Weights of a small transformer language model.
Size: width 64, 2 heads of 32, MLP 384 tanh GELU, vocabulary 6724, 1.3M parameters.
Training: a variant of Muon for these matrices, 108M tokens, 6598 steps.
Each number is 200 + 20 x the weight over its row's rms, rounded and kept within 0 to 999. Layers, rows and columns count from 0. The size before them is the row's rms in percent of the matrix's.

# layer 2 MLP up, 384x64, rms 0.325, rows 223-277, columns 0-63
137,203,202,197,220,177,173,183,215,202,196,158,185,191,179,194,174,210,196,219,177,178,182,234,205,176,189,229,221,218,196,196,244,180,177,213,182,230,225,169,204,193,204,214,176,203,192,193,216,177,245,196,205,233,214,177,233,212,195,187,188,217,189,192,236
110,193,184,163,213,166,226,193,224,216,170,203,213,189,189,194,189,165,199,195,212,244,226,205,203,151,199,172,204,175,181,218,208,191,215,191,218,197,244,187,225,209,203,183,176,207,219,221,209,197,216,226,194,236,169,191,198,176,230,214,195,206,181,210,203
081,207,215,195,196,205,198,217,196,230,186,194,186,219,232,175,162,223,181,173,214,194,209,182,217,169,234,216,199,229,189,190,175,241,192,200,231,195,184,238,193,234,206,206,236,182,199,199,208,218,182,184,191,218,190,195,178,196,163,189,206,211,159,209,171
094,197,182,241,200,201,242,217,201,183,172,245,189,189,198,191,182,190,206,200,181,244,200,221,215,181,199,188,198,187,203,204,199,216,216,206,196,206,214,188,222,208,181,198,164,221,198,214,203,203,207,250,148,183,191,206,190,155,217,210,196,186,160,193,203
113,193,222,193,188,192,204,193,211,227,191,200,224,234,196,162,189,217,221,221,198,181,190,200,223,188,193,199,209,208,186,213,186,215,181,190,204,243,227,188,165,168,203,241,168,199,243,194,207,186,173,197,221,203,189,208,178,217,214,177,168,160,171,209,222
099,218,202,227,205,209,184,200,215,210,169,230,198,230,182,200,231,171,235,228,196,198,197,231,196,197,166,198,199,181,200,192,198,222,164,185,211,210,207,204,190,206,192,202,185,196,178,148,255,168,201,194,213,204,191,215,165,170,212,188,195,175,214,225,201
124,214,209,189,232,219,211,198,202,198,203,242,221,145,219,190,220,221,179,194,227,239,208,184,189,229,204,177,189,209,215,173,208,195,204,209,182,222,215,194,187,186,198,164,190,185,204,189,179,232,143,198,201,193,182,221,210,209,190,178,191,236,189,203,182
113,189,206,199,181,168,206,187,206,188,209,210,172,182,202,205,190,200,216,230,233,234,188,203,180,182,218,184,190,194,216,192,187,188,199,184,205,220,213,230,242,182,218,186,173,222,216,229,156,204,176,206,223,220,204,196,200,241,236,222,164,168,178,209,210
120,209,181,202,205,206,209,208,216,227,175,193,212,173,203,223,209,195,222,168,210,202,223,207,156,196,201,191,179,225,176,196,204,202,231,189,203,209,177,173,220,188,189,240,158,223,209,178,236,224,208,183,186,216,239,161,171,190,210,179,177,205,212,181,202
075,204,154,190,216,173,204,215,233,225,218,173,187,188,201,206,232,199,205,144,220,230,188,202,210,144,208,219,208,239,198,215,174,187,208,208,211,192,231,197,206,189,204,178,184,210,169,187,183,185,190,211,195,217,210,207,200,215,187,203,217,192,178,204,166
138,185,213,158,174,173,158,210,225,219,197,210,193,225,168,206,227,216,223,240,222,191,187,223,197,203,199,200,214,215,185,214,189,183,187,184,228,212,173,202,160,172,226,216,196,187,209,174,218,203,225,162,209,204,215,163,216,193,203,224,211,214,196,201,208
123,171,199,214,219,200,145,182,207,194,231,187,197,201,199,183,223,204,203,208,221,165,167,220,213,224,203,209,169,243,197,182,201,213,180,193,200,210,210,205,175,209,194,183,232,195,183,203,195,179,223,178,217,251,215,173,232,221,184,185,185,208,177,213,209
127,211,214,201,173,205,219,176,191,207,222,200,179,188,211,154,171,223,218,216,192,227,183,196,183,199,213,205,173,154,215,197,211,186,210,202,213,230,181,201,206,189,223,210,186,189,201,221,194,178,197,203,220,248,210,211,228,177,213,193,166,167,174,179,244
099,206,206,207,194,167,193,196,220,187,221,227,184,169,157,195,170,226,198,192,193,195,204,204,176,165,170,169,195,221,204,154,234,183,209,228,215,229,199,177,184,200,223,198,182,207,173,207,221,215,211,202,200,214,184,217,213,255,212,190,193,200,207,215,217
081,224,196,204,206,198,197,184,211,219,205,170,222,205,150,208,178,178,167,231,195,190,203,209,168,183,203,188,198,222,182,187,193,172,178,168,165,201,219,181,206,202,207,186,204,190,216,179,200,247,202,181,219,191,219,235,199,196,174,230,235,229,223,188,219
097,197,210,210,180,199,213,194,207,201,197,246,217,206,183,198,230,157,224,221,234,184,194,197,196,239,160,161,182,162,194,184,162,186,188,182,194,197,214,213,189,221,186,183,202,207,198,177,225,206,191,190,244,207,218,214,237,207,179,212,198,189,222,205,207
050,217,213,208,223,203,210,221,197,208,169,196,154,192,200,190,212,201,259,209,233,191,159,210,213,210,164,207,210,213,221,175,174,195,172,162,199,181,235,194,172,177,213,202,195,240,198,203,228,203,222,224,176,209,193,192,196,186,194,202,203,194,190,188,206
100,169,210,217,210,195,168,187,199,210,174,206,210,230,175,219,201,194,246,191,214,204,161,184,247,214,204,170,172,200,197,175,204,192,185,208,216,204,220,205,223,197,196,195,185,176,227,250,214,202,178,203,232,220,221,183,182,232,209,195,185,190,196,179,179
084,164,230,222,178,211,200,222,183,185,222,215,190,172,194,172,203,165,195,232,175,213,174,224,235,197,208,205,198,201,198,192,191,195,210,181,145,185,216,214,192,195,214,193,179,215,192,223,217,195,204,188,213,254,213,223,225,191,227,192,171,182,203,180,188
105,203,214,195,202,206,161,210,174,213,228,222,200,211,256,170,205,202,161,201,198,198,173,189,192,211,225,194,219,211,222,203,198,190,180,238,197,209,179,188,158,186,198,165,212,198,176,178,217,228,180,205,211,190,211,222,216,212,170,182,202,229,173,214,223
087,182,212,186,240,206,204,206,211,206,197,220,223,205,232,170,235,186,209,179,212,207,220,163,171,205,179,178,211,218,219,206,176,183,203,163,194,232,226,184,161,192,190,207,179,184,175,185,198,195,208,243,231,201,221,193,208,180,185,166,208,191,188,211,224
110,214,197,211,199,204,220,197,184,209,228,171,207,217,203,195,189,206,206,177,163,199,182,209,195,167,205,245,228,256,174,193,220,210,215,203,194,199,200,171,187,154,222,170,174,228,161,195,180,209,224,200,201,210,221,199,229,186,212,195,186,212,172,193,204
090,219,202,192,229,200,193,192,243,221,145,211,230,158,191,204,195,199,237,204,211,228,192,219,174,165,155,207,203,208,190,189,184,201,177,200,207,197,247,218,206,206,218,184,188,175,233,173,195,205,217,191,198,216,185,209,183,179,213,208,194,208,185,191,207
120,204,184,255,225,205,164,212,193,225,197,196,190,228,206,179,210,206,203,196,210,224,193,196,211,198,224,177,180,144,202,212,219,192,199,184,220,231,191,226,188,194,195,192,180,202,155,173,220,197,176,187,193,171,228,224,176,183,212,212,198,227,187,225,193
106,222,198,236,207,184,187,168,215,178,208,195,182,209,208,200,152,183,175,216,213,200,213,202,214,186,223,223,147,172,192,218,217,168,207,202,219,219,157,234,203,223,216,210,182,193,178,223,175,217,195,193,176,215,199,221,196,219,219,221,178,190,182,192,193
090,234,208,223,186,169,205,175,204,197,221,202,208,158,191,227,211,204,216,217,201,201,209,191,209,215,217,191,200,192,193,199,192,240,211,181,195,152,213,219,211,203,178,214,188,230,168,188,220,204,182,159,184,244,188,190,204,196,176,228,154,221,191,215,215
083,193,206,179,200,216,227,174,196,196,201,201,171,193,214,197,220,206,205,211,175,226,169,147,224,144,224,186,225,198,208,221,199,194,234,191,230,196,206,212,218,231,199,184,207,182,197,221,156,243,195,201,225,188,182,203,190,196,171,193,207,184,201,194,203
081,199,187,198,195,185,180,204,218,186,231,196,204,219,216,155,206,197,174,228,201,197,179,219,230,231,226,178,211,189,199,185,191,201,205,192,150,239,181,183,178,195,177,214,195,189,231,185,226,210,211,195,193,224,202,224,245,220,187,172,236,206,192,204,179
090,221,224,190,176,197,184,176,204,200,188,214,182,205,205,197,214,258,235,207,190,224,209,198,231,209,176,154,171,177,193,168,205,177,173,206,188,203,194,187,218,237,208,197,196,165,226,205,203,200,188,204,235,191,216,227,221,204,195,214,190,186,188,201,160
087,195,186,231,181,221,175,225,210,190,189,239,219,189,207,184,194,204,206,218,206,246,183,193,161,221,204,180,204,228,155,220,186,220,212,199,175,209,189,199,193,196,191,201,200,200,151,199,220,215,183,228,169,172,225,204,192,211,177,206,233,212,205,171,190
104,161,189,234,185,214,195,180,192,216,211,178,220,198,208,215,187,236,192,173,201,227,188,208,226,208,200,146,175,169,182,218,205,152,209,173,209,179,196,198,197,217,216,206,204,216,201,199,203,221,203,188,220,174,218,208,236,228,185,182,197,223,192,235,187
080,198,208,146,189,195,216,208,201,210,223,173,225,197,175,168,201,192,187,182,191,222,200,234,227,228,202,181,186,203,190,209,188,217,217,219,208,191,193,190,197,203,181,165,212,221,209,196,195,184,208,198,190,195,186,211,236,231,180,188,223,242,139,178,187
143,234,210,222,193,242,204,188,166,164,198,201,215,190,221,203,175,182,170,178,232,216,201,198,172,189,199,220,173,198,200,199,221,203,162,232,198,232,210,185,180,189,225,243,198,186,197,237,167,179,202,206,190,200,192,218,210,219,218,189,190,207,177,194,175
100,224,212,186,224,204,211,168,215,207,226,159,193,226,201,181,216,218,204,222,176,150,192,165,221,193,197,234,219,173,177,176,223,200,211,191,198,178,194,181,212,202,191,202,204,237,183,231,209,209,193,176,181,195,172,201,226,234,195,197,207,213,199,219,169
088,228,213,200,154,188,217,208,175,204,248,227,187,210,211,193,221,197,175,176,202,175,193,186,202,205,209,187,171,196,212,190,219,206,177,216,215,206,182,206,228,223,250,195,197,206,185,192,184,204,204,154,191,186,233,212,209,189,186,231,168,220,175,227,193
092,196,197,171,203,204,196,217,187,216,203,207,202,168,171,175,207,218,172,213,208,216,221,203,164,205,235,164,180,186,222,205,208,181,196,196,219,200,213,221,190,183,204,237,237,217,180,225,172,201,184,178,233,213,204,209,229,188,192,184,227,199,206,150,232
111,214,206,211,179,175,243,183,222,201,193,240,193,152,195,221,206,202,234,183,200,212,232,188,195,213,184,204,203,164,198,209,148,205,203,174,188,179,198,208,182,208,204,223,206,161,191,206,197,222,169,190,229,214,208,223,178,186,190,225,206,227,206,200,219
076,203,184,247,206,210,187,186,191,218,188,213,215,190,228,228,203,157,207,169,185,199,188,214,247,166,218,153,186,202,175,188,245,195,157,219,219,202,218,178,201,204,223,205,196,203,210,201,165,183,184,204,190,183,213,213,202,221,203,203,219,206,196,193,212
113,203,216,211,197,214,189,228,180,182,187,215,206,172,228,191,145,215,199,187,216,219,175,205,181,215,214,209,220,228,184,208,203,194,216,210,186,223,210,186,220,190,184,189,185,216,190,236,179,225,211,211,132,195,237,176,196,201,222,211,193,229,188,179,188
092,216,208,204,181,233,191,185,175,211,153,212,212,186,201,227,163,215,194,199,174,228,181,191,216,202,196,188,208,185,214,211,191,241,215,182,230,194,207,215,226,219,229,196,184,191,211,236,170,213,196,196,163,204,208,173,189,212,221,239,190,190,173,208,167
072,226,214,177,200,202,187,162,182,234,205,180,157,193,210,250,205,199,176,190,252,163,200,191,199,178,185,245,188,179,217,209,191,208,215,199,195,192,210,225,185,235,216,230,185,192,190,179,209,211,186,195,187,204,199,202,195,214,195,222,206,214,208,208,163
106,202,183,240,208,197,206,211,216,200,195,198,167,216,229,197,254,195,205,243,233,223,178,238,172,219,198,195,188,223,167,200,206,216,175,190,198,185,199,172,204,174,182,180,195,175,200,168,212,206,168,206,174,194,218,213,208,191,191,207,183,235,180,207,199
093,202,198,199,213,221,204,182,190,239,202,205,191,197,204,236,197,191,191,224,232,209,214,233,215,180,162,211,180,163,227,168,182,197,174,195,191,201,234,212,196,205,230,218,210,181,181,189,203,176,191,208,228,229,225,198,200,205,197,204,156,206,196,150,175
093,188,174,231,233,212,199,216,134,221,210,200,187,197,173,195,174,180,198,196,199,225,207,217,209,159,181,215,168,183,194,191,187,205,192,200,183,205,159,232,191,203,222,223,226,206,195,198,189,198,210,210,215,213,175,209,191,238,183,207,220,230,196,173,211
110,179,172,212,187,181,243,202,185,236,190,194,186,193,238,221,208,220,187,178,182,183,180,189,171,178,240,193,196,194,177,195,227,185,185,189,222,205,191,221,218,168,225,232,199,245,199,199,157,223,216,202,190,205,216,203,189,212,183,214,199,228,186,204,190
081,245,202,215,189,214,183,196,190,211,186,212,192,188,175,218,230,175,222,243,186,230,191,215,206,182,161,208,210,203,181,211,218,212,185,181,205,186,270,213,206,200,199,201,177,188,194,172,209,213,205,184,186,201,158,203,213,197,240,217,173,190,202,197,204
084,172,180,187,195,227,218,221,190,231,184,169,215,213,193,200,194,180,197,188,258,199,188,230,217,165,179,193,214,187,209,228,167,218,216,168,217,176,170,199,210,207,194,181,212,219,191,207,210,214,196,230,197,235,225,179,208,183,217,167,207,194,188,207,176
121,208,180,206,211,180,193,198,227,219,203,168,179,224,199,210,203,165,214,182,200,228,178,204,207,203,218,185,196,179,210,199,232,222,202,172,211,200,176,210,236,198,187,190,160,187,222,162,184,190,233,191,199,227,204,209,233,193,186,241,208,218,169,200,157
096,203,200,179,210,188,197,178,179,204,187,177,188,203,198,183,205,188,188,272,247,157,206,171,194,176,153,181,186,224,200,215,205,172,199,226,186,199,220,224,212,206,194,189,229,175,198,195,215,203,201,210,222,218,180,202,197,200,189,203,225,197,232,218,204
080,215,228,224,197,221,195,190,195,202,144,215,212,203,227,173,229,214,223,192,197,188,181,207,196,207,200,190,197,180,159,205,221,204,211,214,207,244,173,192,190,194,208,175,187,180,173,167,227,166,198,206,215,175,208,194,171,194,207,218,191,217,190,250,197
106,199,182,220,207,202,223,198,194,212,201,179,185,196,198,214,179,175,221,227,201,193,179,210,204,233,148,224,198,197,201,196,208,149,218,190,186,202,218,194,221,197,186,221,193,196,201,204,202,188,172,214,183,189,216,168,215,230,217,235,164,226,246,201,160
110,196,214,201,223,190,182,183,204,166,212,223,195,211,183,185,150,189,216,252,213,175,169,208,207,182,173,211,204,209,173,174,207,182,178,220,160,192,214,212,216,196,205,203,198,216,223,197,189,202,223,236,186,223,208,177,241,225,186,221,191,203,208,226,189
102,202,232,179,149,224,190,156,206,202,219,205,212,190,172,204,212,233,211,202,216,199,207,199,175,214,194,180,210,206,192,207,190,224,195,201,193,221,199,160,161,171,215,225,206,221,231,206,201,210,226,214,175,181,218,179,193,219,219,159,209,165,200,215,200
094,191,210,213,170,217,199,223,205,187,220,217,176,197,193,176,224,204,195,247,209,214,191,205,191,199,220,209,192,174,220,199,208,213,213,216,211,208,170,206,192,196,206,165,190,185,169,209,207,183,211,195,209,215,183,211,281,212,180,201,185,149,170,202,195
109,225,201,214,232,208,184,191,230,208,186,187,200,183,205,190,192,165,209,215,183,162,182,230,224,239,158,206,220,244,186,190,215,187,204,173,169,209,236,183,190,193,178,202,183,188,227,199,210,198,192,197,197,206,248,188,193,210,213,184,176,208,210,175,213
# layer 2 MLP down (transposed), 384x64, rms 0.11, rows 223-276, columns 0-63
109,205,212,243,183,174,197,189,214,202,181,181,232,166,220,172,202,212,190,245,208,156,185,197,174,187,190,185,200,215,210,168,206,183,229,195,164,221,232,208,201,187,202,220,196,180,203,187,242,210,224,194,237,200,201,224,190,190,209,176,188,199,205,184,218
126,193,196,184,191,176,217,188,202,228,186,216,236,204,197,208,222,160,191,205,210,244,237,200,190,179,187,162,209,160,177,219,210,181,209,191,206,189,240,190,222,192,186,186,171,210,212,231,193,236,223,199,179,223,185,184,199,178,226,206,210,195,175,224,202
072,206,177,181,221,196,213,217,203,222,201,179,206,202,228,187,197,209,188,223,185,197,219,189,189,175,175,205,218,242,199,250,199,250,219,218,177,199,182,162,203,187,185,183,202,217,173,227,187,194,235,219,171,208,195,169,213,170,195,184,200,201,165,208,206
088,207,227,178,227,191,190,188,210,193,242,150,191,219,198,223,218,227,224,167,192,155,168,212,199,203,229,213,194,199,215,193,196,164,193,189,196,213,221,196,178,196,209,206,205,196,195,185,212,187,186,176,226,186,233,231,198,228,185,175,222,202,232,197,182
108,181,200,195,209,189,239,187,231,213,209,177,182,196,206,197,194,195,208,197,208,207,221,203,215,204,196,213,212,195,176,213,201,201,178,193,183,234,208,182,203,153,199,253,194,181,247,199,172,195,195,218,207,196,173,231,173,241,234,192,167,165,181,202,198
084,175,191,178,199,199,211,204,200,198,208,184,220,171,208,189,195,227,145,184,202,225,193,159,199,192,214,194,210,222,192,223,222,170,216,225,186,212,211,193,217,192,191,188,187,215,195,250,150,222,190,207,196,190,235,180,220,199,203,226,220,230,170,187,195
105,237,230,224,210,198,209,192,224,220,210,222,215,170,215,181,183,201,170,181,199,226,196,200,170,197,176,137,201,213,227,200,194,205,187,234,177,216,206,180,202,219,171,151,198,196,204,193,182,230,194,187,228,190,209,220,218,184,185,196,214,201,190,217,216
125,186,154,183,206,221,202,248,215,194,168,190,204,207,199,206,189,200,220,182,206,185,194,176,236,180,202,208,193,201,200,201,218,159,208,221,233,164,231,180,236,233,202,197,198,181,195,216,191,187,208,212,191,215,206,169,199,203,204,240,222,161,202,183,213
119,198,206,198,189,224,215,216,199,209,207,213,189,203,195,240,227,179,219,177,206,212,208,220,174,159,202,226,207,194,218,193,173,184,232,207,187,219,208,173,200,192,212,217,144,201,200,174,215,201,192,173,185,197,223,185,184,159,242,198,227,215,205,164,219
084,215,185,186,178,193,206,227,203,200,255,230,207,201,201,222,230,182,201,177,204,205,214,198,214,187,201,207,203,212,183,203,190,189,210,229,205,201,192,147,207,208,185,189,197,192,189,246,164,181,219,209,195,202,222,180,219,196,230,175,198,176,152,201,158
134,203,206,150,212,174,194,183,196,172,216,209,213,190,157,197,198,204,225,222,217,215,228,214,194,198,217,168,195,193,191,203,189,153,221,216,187,211,181,231,176,151,207,230,230,179,201,212,209,221,197,176,214,199,218,196,220,192,209,194,243,215,202,202,189
118,220,162,210,205,194,169,210,196,191,200,193,206,189,192,167,206,207,202,211,222,156,176,174,187,221,191,175,196,225,206,207,235,225,206,220,209,210,212,211,206,181,170,173,212,160,209,217,224,174,208,217,188,205,204,172,222,180,191,195,194,204,186,235,258
123,206,194,142,183,214,226,207,191,183,218,216,179,223,184,179,223,216,209,189,160,186,192,226,196,200,225,213,198,209,172,240,225,172,181,179,222,225,212,153,216,207,214,219,204,174,190,226,187,200,185,196,228,201,193,200,173,202,200,208,206,179,180,207,223
112,170,177,231,209,183,216,186,195,183,226,183,181,201,226,171,177,225,202,187,211,159,215,190,200,176,208,194,206,192,214,201,188,207,205,199,235,221,183,221,159,221,210,202,175,178,235,237,179,178,191,211,220,227,212,192,231,190,218,167,199,222,216,214,181
081,155,189,234,217,239,172,203,190,209,211,197,220,222,186,222,192,204,210,161,191,217,215,209,185,201,205,182,171,178,199,209,181,195,227,191,206,204,182,194,195,163,236,200,170,203,193,259,215,196,181,224,201,193,225,199,209,227,196,189,175,183,173,192,214
095,186,193,224,180,187,193,203,225,222,215,224,208,210,215,168,208,157,220,220,210,200,205,209,193,211,148,158,190,159,197,190,169,184,230,195,209,199,175,220,190,205,166,179,183,199,223,208,210,205,220,175,219,211,229,191,240,197,196,186,202,228,213,216,198
077,184,217,216,203,200,173,173,200,208,222,200,223,223,172,209,213,179,200,199,208,203,203,196,177,191,174,189,188,179,199,186,195,210,197,193,228,205,228,269,199,204,152,207,221,172,188,218,179,189,227,193,189,233,185,186,190,230,212,168,207,164,177,217,188
098,214,175,197,208,206,191,212,201,165,175,218,150,190,215,218,189,206,197,194,213,176,181,206,165,183,206,213,194,218,218,194,224,207,188,200,195,203,206,253,211,219,214,206,209,200,212,189,152,166,209,219,161,203,240,206,208,208,191,217,204,159,195,189,234
094,209,213,200,150,206,167,208,209,220,221,203,190,207,214,185,182,180,223,193,198,201,168,193,217,200,175,197,221,213,199,161,197,207,192,219,225,137,144,232,197,214,211,176,211,203,219,195,218,178,221,213,191,218,229,190,212,218,193,201,205,218,182,205,200
081,188,184,220,187,189,240,186,180,180,168,208,198,192,169,220,191,175,225,191,178,216,178,213,205,219,176,201,143,215,176,169,219,174,225,189,213,174,224,199,221,204,216,229,199,206,219,223,180,192,199,231,216,185,204,198,227,179,201,196,215,198,223,191,228
093,176,193,198,222,203,183,222,193,189,220,162,161,198,209,232,206,242,194,189,185,195,177,191,209,226,241,247,196,237,201,205,203,202,196,170,196,188,195,212,209,202,190,184,217,205,192,219,199,212,193,178,168,211,197,190,228,218,232,170,214,210,184,180,159
091,192,171,225,193,192,191,226,226,227,224,181,191,172,182,201,205,219,187,187,170,207,243,216,206,190,183,166,197,164,223,195,187,158,168,172,211,178,213,183,189,193,229,219,227,186,235,199,215,195,192,226,189,183,226,220,213,212,222,212,209,184,206,204,182
081,218,208,213,208,200,185,161,219,214,171,229,245,172,212,205,196,186,197,208,205,258,217,225,186,184,148,177,166,219,194,216,205,183,187,193,210,211,227,188,227,184,211,218,191,186,212,195,199,221,214,202,191,217,203,202,183,159,180,203,191,218,190,191,179
098,182,188,217,193,161,177,230,204,222,214,195,214,242,198,176,249,193,220,223,196,181,226,194,223,215,222,166,213,185,196,216,211,200,202,187,229,206,200,185,192,168,187,236,162,239,176,215,180,184,189,208,205,193,211,214,204,179,169,196,183,201,189,209,212
104,210,169,206,207,174,204,202,199,201,226,170,176,202,188,206,217,231,200,202,184,202,209,188,210,179,211,236,213,199,220,212,249,204,166,193,213,214,217,165,216,195,204,202,190,160,205,218,206,189,169,195,224,206,189,216,191,185,225,217,151,213,155,167,198
081,174,203,211,212,191,232,195,228,211,203,193,220,188,193,191,204,173,218,197,170,171,216,163,226,206,213,235,200,181,214,233,216,191,206,190,216,192,190,171,199,217,193,205,182,165,182,196,171,211,168,177,218,210,207,192,203,229,183,193,215,261,204,214,162
085,173,215,204,204,178,208,236,227,212,211,195,191,194,174,204,200,192,221,154,199,209,206,244,184,203,202,201,226,238,226,211,171,188,183,222,160,165,213,180,186,187,192,190,209,182,188,195,210,191,206,180,221,229,198,199,233,231,202,219,225,171,203,192,168
080,208,216,155,192,194,176,160,192,192,232,174,198,200,214,184,229,225,198,221,225,208,218,177,200,173,200,195,203,224,234,199,218,217,169,202,186,171,198,209,196,193,192,234,238,213,245,190,207,195,215,194,195,204,158,202,182,229,188,194,192,174,194,225,196
072,223,214,208,184,179,216,205,189,170,194,214,170,188,173,236,218,200,197,230,200,162,172,207,210,237,193,232,198,169,191,179,224,218,190,194,189,195,219,186,204,211,216,222,237,219,200,196,223,159,191,211,189,201,201,204,167,188,181,219,159,176,215,196,224
073,210,214,214,183,200,158,189,181,220,182,224,212,208,203,182,191,159,214,208,198,191,238,244,214,205,192,199,193,205,205,227,211,192,165,213,198,204,150,212,202,195,220,196,212,183,195,190,205,211,198,173,181,205,169,213,217,182,170,211,233,254,188,212,225
122,177,196,218,217,172,163,245,217,186,217,190,189,219,179,183,203,153,224,236,201,208,192,186,199,213,166,179,188,190,192,165,235,191,195,201,223,199,183,194,213,191,172,194,198,206,238,220,229,238,196,186,194,190,210,207,207,211,240,194,203,193,179,211,200
086,196,214,184,203,200,197,196,221,193,214,204,216,206,191,180,189,176,163,165,167,234,183,216,238,204,234,194,217,238,216,217,188,172,210,199,201,201,203,208,191,216,205,172,163,238,180,211,169,171,189,207,211,206,215,196,241,183,183,217,209,240,193,183,210
146,207,167,212,221,200,208,200,198,195,215,202,201,202,241,201,203,210,167,195,225,215,220,207,192,171,191,199,180,193,237,206,201,180,214,238,198,207,145,226,186,181,213,182,182,208,205,223,165,187,197,221,179,183,219,241,206,185,200,203,206,202,146,184,177
086,214,193,193,172,213,182,166,245,236,188,222,188,216,181,220,197,217,214,228,204,193,183,185,205,227,213,189,184,211,203,208,219,211,197,206,174,211,161,211,201,188,191,187,237,228,230,179,194,161,179,182,171,181,186,205,212,242,177,191,222,189,197,226,194
088,195,213,178,181,219,178,203,187,218,199,217,174,200,172,176,216,212,188,174,243,211,178,215,201,198,212,220,216,168,203,163,176,219,193,233,232,197,207,200,178,202,230,205,215,165,217,233,186,174,209,227,203,215,212,201,152,211,195,229,202,169,188,191,203
070,174,207,198,213,185,225,187,221,229,200,190,186,179,164,189,176,217,176,169,198,165,200,199,208,170,192,192,205,214,237,224,195,202,185,226,200,242,172,213,208,207,210,171,219,220,202,161,217,249,184,210,195,182,206,194,199,200,205,160,225,207,198,220,217
105,206,200,239,199,188,231,189,228,187,181,183,212,160,224,172,209,211,221,168,192,202,235,170,173,202,219,217,203,196,195,193,169,172,227,181,204,209,209,192,241,194,181,207,198,159,160,202,186,194,182,196,225,219,217,221,192,194,198,228,196,217,193,229,204
078,187,232,181,212,183,228,195,212,182,239,163,196,206,223,177,208,164,189,190,176,235,222,187,219,193,191,189,186,220,241,225,202,188,242,200,180,216,190,196,204,206,179,186,196,220,202,207,239,226,194,205,204,189,195,204,191,211,194,184,144,190,180,192,184
114,204,208,215,169,212,182,200,180,195,200,219,235,175,222,182,176,181,171,207,211,224,211,222,196,217,189,185,213,233,183,216,215,211,193,212,207,220,190,170,232,194,178,214,174,203,181,225,153,239,221,202,155,209,227,181,191,176,202,195,191,231,187,208,193
099,224,229,212,170,214,218,176,193,188,187,216,233,196,237,200,193,199,196,196,198,238,235,208,201,189,181,174,186,170,195,200,204,194,206,188,205,205,188,198,250,184,199,200,206,178,193,252,188,227,216,204,160,181,179,210,220,175,213,195,175,200,168,230,194
088,212,211,162,233,198,178,194,189,236,219,191,198,206,200,237,206,188,185,201,222,184,192,178,184,189,213,216,239,209,225,221,175,208,231,201,207,219,203,170,219,188,190,150,189,200,206,184,166,195,191,190,213,195,181,175,232,216,207,164,245,196,182,206,198
106,195,199,242,175,175,220,198,206,189,194,243,186,224,210,169,195,199,222,221,227,220,212,226,212,210,158,173,208,211,197,202,202,181,173,184,202,201,213,141,197,179,186,172,185,189,217,225,189,181,199,186,211,196,229,225,217,176,199,206,203,219,187,221,224
089,224,194,171,233,227,201,192,165,202,211,209,187,216,184,224,225,176,180,189,213,176,192,169,207,160,182,199,205,237,214,206,182,168,210,200,217,230,214,215,168,214,198,183,224,197,178,188,189,186,214,243,181,211,217,202,207,211,248,206,215,192,173,205,187
079,185,188,198,183,181,191,218,160,206,222,188,179,193,204,216,175,162,212,221,188,203,197,186,165,199,228,173,155,219,209,227,202,210,198,201,187,196,190,243,188,235,210,238,210,218,214,197,188,214,228,193,178,231,198,220,220,173,231,177,218,212,180,208,197
119,180,192,177,191,178,220,216,206,183,207,194,172,145,189,181,213,172,188,202,170,241,231,222,189,208,203,199,202,209,197,212,249,204,214,208,200,210,189,198,200,200,195,210,189,194,202,194,198,210,226,200,193,258,187,176,219,187,241,236,166,208,188,195,192
084,233,201,207,197,215,202,141,192,206,183,224,235,203,218,200,188,161,222,218,183,227,220,231,196,208,144,178,188,183,182,225,210,208,195,191,189,187,221,227,220,186,195,208,205,196,197,198,214,206,229,174,181,210,172,194,199,175,196,202,175,194,181,232,211
095,213,197,188,173,197,179,185,180,194,231,204,177,215,233,190,231,193,213,234,203,191,205,193,198,215,209,182,249,183,226,205,216,181,173,216,196,178,229,185,214,209,191,190,198,187,206,237,167,187,240,209,192,230,195,203,199,200,219,228,192,162,180,201,156
131,214,171,220,211,178,194,184,192,194,191,243,213,224,206,201,186,210,198,202,198,228,219,191,207,241,226,215,218,167,187,207,184,201,218,204,206,217,178,179,186,195,191,151,186,221,155,168,189,181,210,226,184,210,178,211,200,236,204,224,168,235,194,194,187
091,192,207,163,235,188,214,175,191,203,192,191,238,222,208,197,165,201,207,176,201,200,212,191,220,220,192,227,229,189,181,185,236,227,231,229,227,215,155,185,183,214,185,192,199,198,196,198,192,180,172,229,160,186,196,201,212,224,191,203,191,239,200,210,188
082,190,210,189,189,206,196,195,224,202,193,199,173,181,218,199,201,231,166,192,208,211,178,130,235,164,190,227,212,242,219,202,214,217,178,216,201,188,176,200,227,188,200,190,222,203,219,196,221,183,170,234,192,172,199,184,198,211,194,203,215,215,177,208,230
101,210,235,161,221,199,185,160,185,211,179,178,195,215,201,204,198,195,240,204,212,162,215,191,209,216,191,210,199,153,193,176,220,184,224,169,213,216,184,207,230,186,199,199,213,235,205,187,190,172,233,176,178,210,219,217,193,221,175,200,179,200,223,223,186
097,207,205,175,184,236,218,201,151,218,227,165,213,213,222,182,173,178,185,212,202,203,206,209,219,196,213,198,200,207,174,214,208,168,176,172,166,194,212,193,216,186,196,209,192,214,218,194,214,204,234,195,227,254,193,182,219,204,205,196,162,196,211,239,191
097,199,208,194,231,227,213,155,198,167,213,192,177,203,190,207,199,177,241,167,197,195,212,216,201,206,187,209,214,198,181,220,200,206,198,205,198,240,171,200,196,142,217,230,236,183,235,212,204,192,231,210,181,201,205,206,192,210,198,182,188,153,210,193,207
092,180,195,198,231,215,209,195,210,197,173,178,177,200,174,231,228,203,196,171,214,231,165,202,182,194,198,191,200,222,194,228,216,151,208,172,190,217,239,192,182,203,199,205,194,220,202,197,182,222,184,237,206,186,209,214,171,170,234,210,230,210,217,167,205